Weights of a small GPT-style language model, trained from scratch on English Wikipedia: a variant of SOAP for these matrices.
Each number is 200 + 40 x the weight over its row's rms, rounded and kept within 0 to 999. Layers, rows and columns count from 0. The size before them is the row's rms in percent of the matrix's.

# layer 3 MLP up, 384x64, rms 0.124, rows 94-119, columns 0-63
076,220,182,233,212,160,195,200,266,171,195,198,230,184,149,158,194,188,282,223,96,221,251,132,226,171,170,178,235,211,245,246,272,223,188,201,180,251,206,187,151,202,156,276,217,110,250,203,127,194,186,227,235,178,196,162,154,171,175,264,168,158,225,241,241
104,166,200,260,175,133,222,214,210,171,195,222,226,157,299,121,154,204,248,184,233,139,213,238,166,176,218,194,256,184,228,250,176,232,213,217,217,172,230,215,267,218,194,200,243,221,254,247,223,215,161,237,64,163,193,165,205,180,239,174,163,194,144,232,252
070,193,279,205,244,158,217,249,218,257,269,160,259,209,232,167,158,230,225,194,207,224,221,222,264,172,203,260,227,152,234,187,178,161,202,180,218,196,256,200,250,221,190,183,208,272,299,275,175,187,180,205,213,212,251,176,202,183,205,181,88,159,142,183,143
109,219,229,224,194,175,198,167,209,160,206,240,172,213,152,176,149,139,331,118,178,215,259,182,191,296,217,114,208,230,205,220,156,272,216,180,193,193,200,226,221,170,179,219,210,160,253,167,215,169,139,211,187,215,198,276,233,177,204,239,135,258,187,206,181
112,233,166,209,208,258,239,224,149,210,219,190,137,191,191,149,236,168,216,203,230,244,168,198,160,235,158,233,208,239,188,183,195,252,123,143,249,196,110,191,155,140,208,236,226,106,162,231,164,151,249,169,170,194,111,273,204,177,183,252,220,240,228,228,172
072,206,217,165,219,183,181,185,273,245,162,193,175,180,281,145,163,242,164,228,298,134,165,220,238,119,176,253,215,179,220,196,182,209,224,191,194,211,164,206,233,252,241,144,215,208,223,230,210,227,209,153,139,219,270,176,133,216,235,233,209,213,188,234,311
115,171,155,213,98,167,232,152,196,127,232,186,218,204,167,230,143,91,232,148,121,241,156,160,211,237,199,272,174,178,262,201,185,212,231,238,240,198,220,195,224,211,232,205,222,236,218,146,187,203,210,245,183,200,180,244,188,176,226,247,140,240,222,189,111
075,194,150,172,176,152,174,205,172,192,275,182,218,134,150,226,233,147,207,223,189,170,206,198,146,212,179,188,158,198,201,182,277,247,192,174,168,204,241,197,171,183,84,262,212,177,152,117,156,183,152,225,210,182,215,215,258,180,167,295,164,201,276,179,248
100,207,224,216,177,168,214,249,207,169,184,145,144,218,220,183,150,249,137,189,189,187,176,134,190,218,274,216,191,121,190,203,306,308,239,205,223,149,209,178,200,203,206,178,192,187,229,175,87,205,134,175,186,240,190,192,161,164,221,126,154,214,222,183,182
069,258,152,290,165,208,200,175,212,239,170,215,128,120,241,213,149,223,244,194,260,208,163,217,288,188,180,172,217,228,207,256,138,152,187,203,227,197,236,169,193,220,249,201,222,218,281,232,175,171,202,197,230,163,198,192,115,224,181,226,120,195,154,216,267
118,170,174,197,195,250,188,203,216,192,117,176,218,167,239,119,178,181,203,230,261,151,207,278,183,226,224,114,214,234,163,225,190,174,158,257,152,166,194,126,163,154,160,238,195,119,219,191,181,202,167,118,169,178,140,241,195,187,179,253,191,267,206,203,257
092,220,209,176,142,131,231,204,185,178,268,161,258,153,162,232,211,214,203,183,241,200,215,230,148,256,174,200,245,162,215,228,208,174,233,180,210,250,194,169,241,149,162,252,256,180,312,232,196,229,159,279,241,241,230,216,183,167,223,149,126,167,274,229,225
064,220,141,176,192,183,178,175,198,195,308,142,202,186,229,279,212,171,220,134,178,170,133,168,204,252,129,193,150,165,179,152,169,142,191,120,202,210,214,185,190,234,135,182,144,216,234,210,120,185,172,215,253,185,132,207,200,169,183,138,156,215,190,171,158
094,186,194,248,145,165,130,220,169,190,273,205,230,157,175,201,166,181,225,212,189,187,177,258,212,248,197,225,197,252,211,186,274,157,193,173,185,183,292,191,254,329,138,240,171,189,197,166,141,194,173,243,182,155,175,169,224,215,186,147,121,169,210,245,171
114,162,114,245,144,198,188,155,170,247,195,159,284,175,253,190,268,251,254,156,209,217,276,165,199,256,210,199,216,186,208,188,171,216,177,178,108,168,206,207,228,274,202,235,148,268,171,246,234,198,171,204,187,156,226,175,234,242,193,151,138,203,149,171,193
130,204,169,276,183,248,197,149,194,172,145,214,208,188,186,155,287,164,219,210,242,138,253,218,132,209,177,196,219,150,135,150,244,267,223,210,149,141,205,160,217,188,141,248,232,162,156,163,207,254,178,130,155,246,159,278,222,194,186,219,197,204,230,248,187
074,266,229,201,177,155,182,242,248,154,187,216,129,151,225,226,207,212,256,169,236,168,155,190,213,202,213,234,219,106,205,232,194,222,244,215,294,195,200,171,168,222,204,224,255,159,173,224,139,175,183,116,210,307,270,175,238,146,207,198,141,202,167,194,180
083,244,183,222,213,206,197,239,142,190,195,231,159,163,243,209,182,151,180,207,156,177,232,219,153,225,214,177,229,158,139,206,241,137,175,175,254,250,238,149,225,251,153,238,227,216,239,280,152,243,107,178,161,210,81,214,197,155,169,230,158,209,171,207,262
069,210,206,283,243,228,190,251,292,222,196,188,193,176,174,174,282,225,180,253,166,197,231,266,173,198,203,240,259,182,174,168,164,266,177,167,244,190,226,238,185,177,143,240,302,134,214,190,237,248,236,166,167,186,193,297,215,223,172,231,191,182,166,232,194
044,179,156,247,197,150,183,266,237,223,221,136,196,198,246,196,246,218,256,204,148,210,229,191,173,150,223,175,253,194,221,224,197,208,221,204,244,179,290,183,235,306,134,215,246,148,250,198,218,200,238,247,165,244,183,157,207,169,179,175,231,268,139,239,119
135,208,143,234,217,190,184,162,270,139,136,221,226,159,180,196,231,195,160,201,193,209,195,228,165,190,228,94,161,210,238,205,151,208,179,241,90,171,214,195,197,227,177,216,302,98,219,148,218,240,255,222,184,183,208,235,225,207,189,221,224,244,212,272,215
113,153,146,211,103,132,199,139,253,202,155,162,231,155,184,207,201,209,269,181,200,246,197,241,236,202,174,149,181,176,253,223,184,233,231,183,146,225,141,216,155,111,150,230,202,241,150,170,217,172,133,224,269,215,206,212,196,202,138,215,147,197,259,163,230
071,202,163,235,177,125,154,204,217,173,252,168,178,158,156,173,232,158,141,199,183,187,174,177,95,222,244,169,147,151,217,146,218,223,179,180,149,217,204,175,172,216,113,230,221,152,181,140,111,193,186,244,254,240,197,172,213,181,190,209,119,188,169,125,182
073,244,158,208,91,138,170,212,202,202,204,142,230,183,265,252,251,208,188,169,161,245,190,155,229,144,202,167,196,142,261,210,169,229,257,176,171,200,154,214,245,233,129,156,233,242,172,214,188,195,159,180,186,154,221,158,211,229,214,139,166,186,92,233,195
062,221,153,243,207,231,206,180,109,192,152,157,179,192,204,150,131,205,178,145,228,124,219,183,264,189,192,225,175,122,176,158,195,154,224,155,169,252,243,156,209,241,172,218,229,240,195,233,159,180,149,206,161,198,184,144,203,155,161,163,138,185,107,272,220
128,146,160,191,203,238,223,204,132,257,146,185,228,166,171,264,213,198,268,214,158,208,123,161,260,166,257,216,188,234,243,259,263,183,224,226,186,166,163,253,215,195,142,237,245,204,208,202,220,214,178,183,200,162,205,225,242,148,171,280,252,247,298,236,188
# layer 3 MLP down (transposed), 384x64, rms 0.123, rows 94-118, columns 0-63
070,244,201,183,258,152,229,218,277,199,143,216,204,184,176,203,239,228,194,233,114,181,247,154,228,129,177,136,225,246,199,271,213,223,182,231,181,207,232,159,148,152,194,229,200,109,220,224,186,202,234,248,272,129,220,177,214,212,146,238,221,158,241,264,241
117,211,238,229,220,182,192,212,260,161,231,209,262,218,226,167,231,201,253,199,150,116,220,253,148,158,170,170,219,181,216,186,226,225,205,270,226,239,192,225,272,222,197,223,254,189,242,262,262,124,146,242,172,185,168,189,169,217,259,148,179,160,87,196,220
069,188,171,203,153,227,222,178,174,156,186,226,122,155,144,207,216,176,173,192,129,162,206,138,180,123,196,182,181,249,191,207,214,183,188,238,176,208,163,259,196,217,201,232,263,150,126,125,150,216,165,181,164,209,167,240,125,238,240,211,323,173,181,234,213
142,199,229,225,190,154,193,175,181,164,207,212,186,205,163,232,177,141,298,185,131,178,216,221,206,282,232,140,167,236,168,218,214,277,226,217,144,201,223,198,188,136,170,243,249,193,273,190,138,194,160,255,213,228,191,290,201,152,195,258,117,209,150,190,192
107,274,201,204,151,141,189,173,237,236,223,239,239,272,172,218,221,188,214,260,118,215,248,188,252,180,246,251,165,160,197,177,213,224,231,286,204,231,254,213,216,175,223,153,194,291,249,156,199,232,175,222,236,219,276,175,218,189,255,117,247,188,184,211,206
068,220,186,251,196,239,224,216,159,123,198,168,184,221,186,237,187,128,255,199,128,230,241,194,158,278,209,200,175,200,172,187,188,221,168,198,135,192,216,212,151,120,163,215,188,195,185,139,200,152,211,218,268,180,147,247,247,131,144,143,218,183,191,172,92
109,180,189,218,162,206,257,172,118,165,232,249,198,210,174,210,189,141,200,128,164,153,171,168,290,255,229,267,191,202,267,177,138,170,203,234,245,196,231,190,245,179,298,185,195,242,190,152,185,210,278,240,206,212,170,225,196,220,259,258,150,219,211,214,150
079,201,204,221,200,182,207,251,184,251,240,214,253,144,168,267,293,225,190,267,230,226,254,227,181,241,226,214,176,240,233,230,271,268,209,211,209,190,229,229,212,181,132,265,248,200,184,166,177,198,196,237,252,242,247,233,271,188,203,259,231,226,280,198,275
099,145,268,193,249,215,143,235,209,290,228,191,196,209,223,84,88,254,222,174,223,208,236,200,221,209,253,237,219,203,153,246,222,234,207,187,264,236,239,236,200,231,270,219,206,158,208,196,136,190,205,212,213,191,209,173,161,173,221,166,223,249,229,170,267
066,221,167,257,227,234,195,186,179,203,241,199,158,132,200,203,200,205,157,137,162,162,182,202,230,181,101,156,231,189,197,210,148,69,170,196,269,163,191,203,226,256,259,181,183,198,265,209,248,173,206,188,218,187,198,115,122,240,162,210,249,219,218,240,199
099,164,173,178,130,177,179,177,227,220,204,224,120,164,207,116,145,219,254,268,183,130,197,144,199,232,214,144,184,161,167,230,276,213,114,296,205,221,266,226,185,224,146,207,146,186,212,169,157,219,185,133,239,183,218,206,174,165,182,208,228,175,209,221,211
088,183,220,157,158,156,248,157,163,189,226,139,257,135,166,206,201,220,129,179,247,201,198,190,125,260,198,200,231,158,160,171,203,142,183,181,186,227,199,146,215,156,159,236,249,150,249,185,178,231,119,257,218,245,218,199,203,166,223,86,149,153,220,199,219
066,248,227,230,204,214,240,188,289,246,287,209,202,229,188,236,181,198,183,134,166,138,141,202,258,264,123,174,200,198,198,186,162,139,183,120,293,194,140,193,218,221,208,245,157,219,205,171,134,189,260,197,243,240,196,189,188,146,197,246,232,205,190,177,185
110,213,235,251,138,181,161,190,151,183,195,184,241,167,149,210,194,123,184,254,181,227,219,277,168,223,254,180,196,244,115,194,261,189,215,190,153,192,208,184,201,200,151,287,198,120,186,154,163,159,183,201,199,194,161,161,210,197,147,90,139,177,214,195,156
109,171,88,240,137,238,230,182,148,225,188,175,278,211,221,198,219,236,244,162,219,225,251,223,208,281,198,261,209,230,174,184,168,203,226,220,115,194,153,274,217,268,173,214,181,246,222,265,229,202,240,209,201,189,222,185,250,264,192,152,152,231,148,191,208
158,222,222,267,203,249,223,190,213,215,179,187,203,195,237,180,211,197,234,252,216,198,245,238,110,175,173,216,261,235,127,194,254,325,241,238,183,209,242,169,225,170,131,245,249,141,189,141,200,210,218,154,176,261,160,263,270,181,217,231,186,224,176,216,186
073,255,262,146,206,188,185,222,220,106,154,247,92,230,197,236,169,261,221,177,212,226,176,187,127,213,230,242,192,130,202,208,183,194,231,178,221,184,169,202,153,232,265,196,211,198,153,244,192,208,184,135,190,282,223,220,237,210,238,136,222,216,126,144,208
107,299,190,228,223,192,188,266,154,178,122,226,200,167,239,226,257,152,129,185,180,161,213,211,195,219,149,186,217,225,226,146,217,149,165,153,275,190,256,179,254,260,172,264,208,154,221,232,201,215,146,223,195,186,161,239,154,226,193,274,169,176,202,267,237
087,184,163,252,211,190,145,226,174,151,190,174,192,158,183,146,190,195,123,180,124,172,201,153,127,180,121,171,178,156,184,153,140,158,160,199,195,190,199,186,159,194,147,172,123,139,161,170,177,220,249,185,164,158,201,175,139,106,195,148,181,146,155,191,204
037,200,158,140,172,226,135,159,155,166,211,218,147,200,283,135,195,232,204,185,185,195,194,246,163,184,250,187,164,222,276,214,109,127,218,179,249,243,244,206,203,192,217,158,209,161,181,216,189,245,270,275,222,222,250,123,170,222,202,246,217,242,237,237,231
133,217,91,238,199,201,211,185,222,120,141,253,234,160,170,206,250,222,219,179,181,213,203,233,151,204,242,166,197,230,228,220,158,211,171,179,116,272,186,215,223,194,211,164,254,111,187,168,234,240,254,242,242,183,182,253,230,238,259,199,247,204,257,271,219
134,174,188,200,100,129,207,181,235,223,184,146,269,154,160,220,236,213,282,201,203,262,210,194,225,207,175,187,154,212,234,203,198,227,190,207,140,194,147,222,170,105,150,229,248,231,172,168,168,203,155,258,283,184,183,209,216,145,192,205,188,166,277,142,233
075,196,167,231,202,165,137,214,194,204,205,191,174,190,166,169,281,208,165,258,182,214,217,174,77,195,275,162,153,154,206,176,231,240,145,226,160,212,170,190,195,164,127,194,191,119,201,180,165,225,185,245,292,231,217,171,266,193,211,175,178,152,172,124,222
077,220,165,193,132,204,167,164,243,240,175,196,224,235,217,211,274,166,185,233,119,228,190,236,254,171,206,253,171,182,218,221,171,204,258,199,176,179,153,224,218,238,133,178,283,276,144,214,213,284,237,183,269,186,216,238,217,276,233,173,224,168,143,244,236
112,176,172,234,202,222,166,160,116,199,161,228,193,153,218,147,189,215,131,121,184,173,166,165,250,197,167,217,140,161,230,171,178,88,173,158,192,211,179,231,204,214,150,230,160,183,158,199,130,168,186,191,176,193,233,139,138,216,158,263,189,122,168,257,204